Each number is 128 + 24 x the weight over the matrix's rms, rounded and kept within 0 to 255. Layers, rows and columns count from 0.

# layer 13 attention query, 128x160, rms 0.0454, rows 20-28, columns 0-79
[[ 71 144 129 136  96 134 144 118 127  73 105 122 138 139 116 120 152 122 107  61 121 180 151 149 124 116 142 127 124 125 109 197 111 128 102 185 156 156 129  97  78 160 170 158  81  86 128 147 113  76 184 132 194 155 184 108  92 173 117 135 111  87 165 125 106 185 162 108 174 143 146 110 150 125 124 130 143 156 114 121]
 [ 92 106 133 142  45 112 124 141 163 107 158 162 163  95  92 104 102 152 137 140 130 145  93 142  63 140 122 135 133 140 147  79 120 130  97 186 110 123  99 148 127 180 154 142 121 149 158 138 111 130 135 147 119  67 123  89 157 136 130 124 173 109 107 115 169 153 176 135 120  90  99  90 105 123  91 123 142 107  88 175]
 [ 99  93 148 153 127  90 122 114 135 132 154 102 108 146 156 169 143  94 137 108 156 121 154 108 166 164 124 125  87 114 125 113 113  92 146 155 142 121 152 133  92 100  82 157 164 102 203 169 139 150 145 133 117  74 131  94 140  81 151 122 152 142 124 105 132 132 115 110 135 152 144 167 149 144 123 110 127 129  85 124]
 [107 175 101 114  80 133 135 123 122 172 157 174 101 116 189 123 152 115 147 106 141 119 109 116 109 116  92 129 135 144 148 186 124  89 193 163 128 137 139 143 164 162 107 111 127 133 140 146 131 120 137  87 136 128 114 156 154 128 167 137 174  79 134 107 102 117 127 114 165 160 103 158 115  88 158  96 149 158 127  78]
 [101 132 118 141 152 141  97 163 136  92  83  97 123  96  92 151 131 155 124  98 114 116  95  92  98  98 129 104  90  74 152 157 121 171 129  93 137 188 112  93 140  97 111  98 144 130 144  89 134 103 130 110 164 123 154 116 115 160 105 176 131 169 154 173 206 132 116 122 142 136 164 161  99 133  97 159 134 125 142 159]
 [112 138  92 137 127 147  80 100 136 113 120 123 100 133 132 107  99 120 165 140 128  98  97 144 120 178  79 104 113 112 135 176 159 122  95 167 116 129 110 116 102  85  80 107  74 136  74 111 130 172 128 127 172 169 137 153 147 125 136 136 135  84 149 103 103 122  85 127 118 138 102 165 159 125 106 125 123 176 156 113]
 [131 151 149 110 163 110 143 175 107 179 120 140 148 122 153 135 115 106 120 115 148 133 123  71 111 114 122 144 116 123 168 122 113 118 150 142 112 127 133 122 148 138 145  76 124 124 140 154 158 174 189 155 134 128 130 151 170 137  78 103 118 153 112 143 144 123 171 105  99 121 156 157 137 133 164 122 140  70 105 131]
 [201 197 127 143 160  79 119  87  86 138 143 155 121 115  86 121 186 123 106 112  96 124 101 121 134 118 152 141 111 155  98  67 232 126 132 150 157 115 126  98  73  59 128 113 117 138  97 115 133 121 135 134 131 132 180 118 127 142 131 164 152 116 176 205 151 104 114 110 118 131 130 143 114 140 157 156 130 122 120 111]
 [108  87 100 100 101  96 165 153 153  92 132  83 155 136 119 124 131 141  97 107 136  88  79 112 129  91 130 148 136 130 108 112 147  87 113 110 165  71 102 122  87  92 171 132 101 131  97 144 123 126 162 116 107 163 123 119 145 145 113 152 161 125 173 174 137 138 142 120 106 101  71 132 123 142 138 133 107 106 185 123]]
# layer 13 attention key, 128x160, rms 0.0453, rows 20-27, columns 0-79
[[ 98 125 168 114 120 183 140  81 151  96 161 142 141 120 188 119 123 128 116  92  86 103 159 145 129 160 145 133  82 160 121 208 143 139 138 117 120 122 127  85 120 159 182 141 110 102  68  89 117 159 122 104  82 153 119 132  85 140 131 130 158 134 137 116 122 101 171 125 169 109 131 155  74  82 145 103 111  95 112 114]
 [113 137 123 130 151  90 104 128 145  96 102 126 136  85 100 143 148 167 120 133 143 164 123 125  74 127 149 107 165  95 137 114  62 149 109 154 132 154 112 140 114 155 135 131 132 144 145 128 135 100 116 115 173 118 139 119 159 113 111 107 129 120 122 142 133 151 125  94 114 122 144  95 128 113 144 148 158 167 132 181]
 [153  90 160 156 176 151 116 114 182 145 178 118 110 124 117 167 148 127 133 112  82 112  97 151 147 139 133 145 152 137 114 112 157 156  99 132 155 122 119 120  83 140 110 152 128 194 148 135 127 125 118 134 131  92 116 113 144 168  78 146 109 157 153 142 156 115 152 151 130 116 124 134 154 153  82 128  94 137  93 145]
 [121 118 166  80  69 131 128 184 155 156 110 137 142 104 129 125 161 142 189 104 228 120  95 129 117 125 119 134 168 158 180 151  88  65 133 151  82 121 105 166 111 134 150 132 131 119 185 186 142 103 149 131  64 100 114 144 148 143 166 138 125 115 136 143 172 126 158 104  92 150 116  97 113 100 113 139 117 150 111  78]
 [118 106 150 108 126 112 101 146 113  92  98 116 121  95  67 124 138  98 134  58 121 136  86 122 140 105  86 146 102 107 164 128 110 129 132 120 116 180 115 115 118  86 187  61 121 148 153 137 119  83 168 114 188 160 136 148 126 127 134 102 103 172 125 155 190 114 135 115 131 120 139 129  82 110 140 167 160  91 110 115]
 [109 153 196 101 168 139  87 150 130 118 126 155 126 103 125 119 153 119 140 155 105  99 126 158 144 112 108 115 134  98 144 138 169  80 115 110 121 137  89 120  67 143 144 133 116 128 131 153 118 111  95  64 147 137 157 154 129 183 109 120 126 100 127 126  88 133 107 161  99  96 171 114 152 136 127 124 118  88  99 111]
 [ 79 133 135 116 166 112  90 151  94 150 108 126 143 117 158 113 151 141  98  77  99  66 116  74  62 141 126 123 127 159 169 109 131 146 140 116 118 143 149 128 117 130 195 163 126 136 167 119 129 159 146 126  83  96 119 141 174 125 135 144  95 170 126 174 159  94 148 132 165 137 111 149 108 139 142 169 118  65  87 126]
 [170 169 116 150 170  98  81 131  99 134 103 142 131 165  68 126 184  93 163 106 138 133 126  59 140 109 152  91 125 134  86  98 140  96 128 151 101 139 129  57 116  73 115  70 118 100 101 116 127 109 181 142 134 144 166 126 129 124 113 103 111  97 119 208 143 164 123 145 144 188 105  96 158 143 173 155 138 156 133 133]]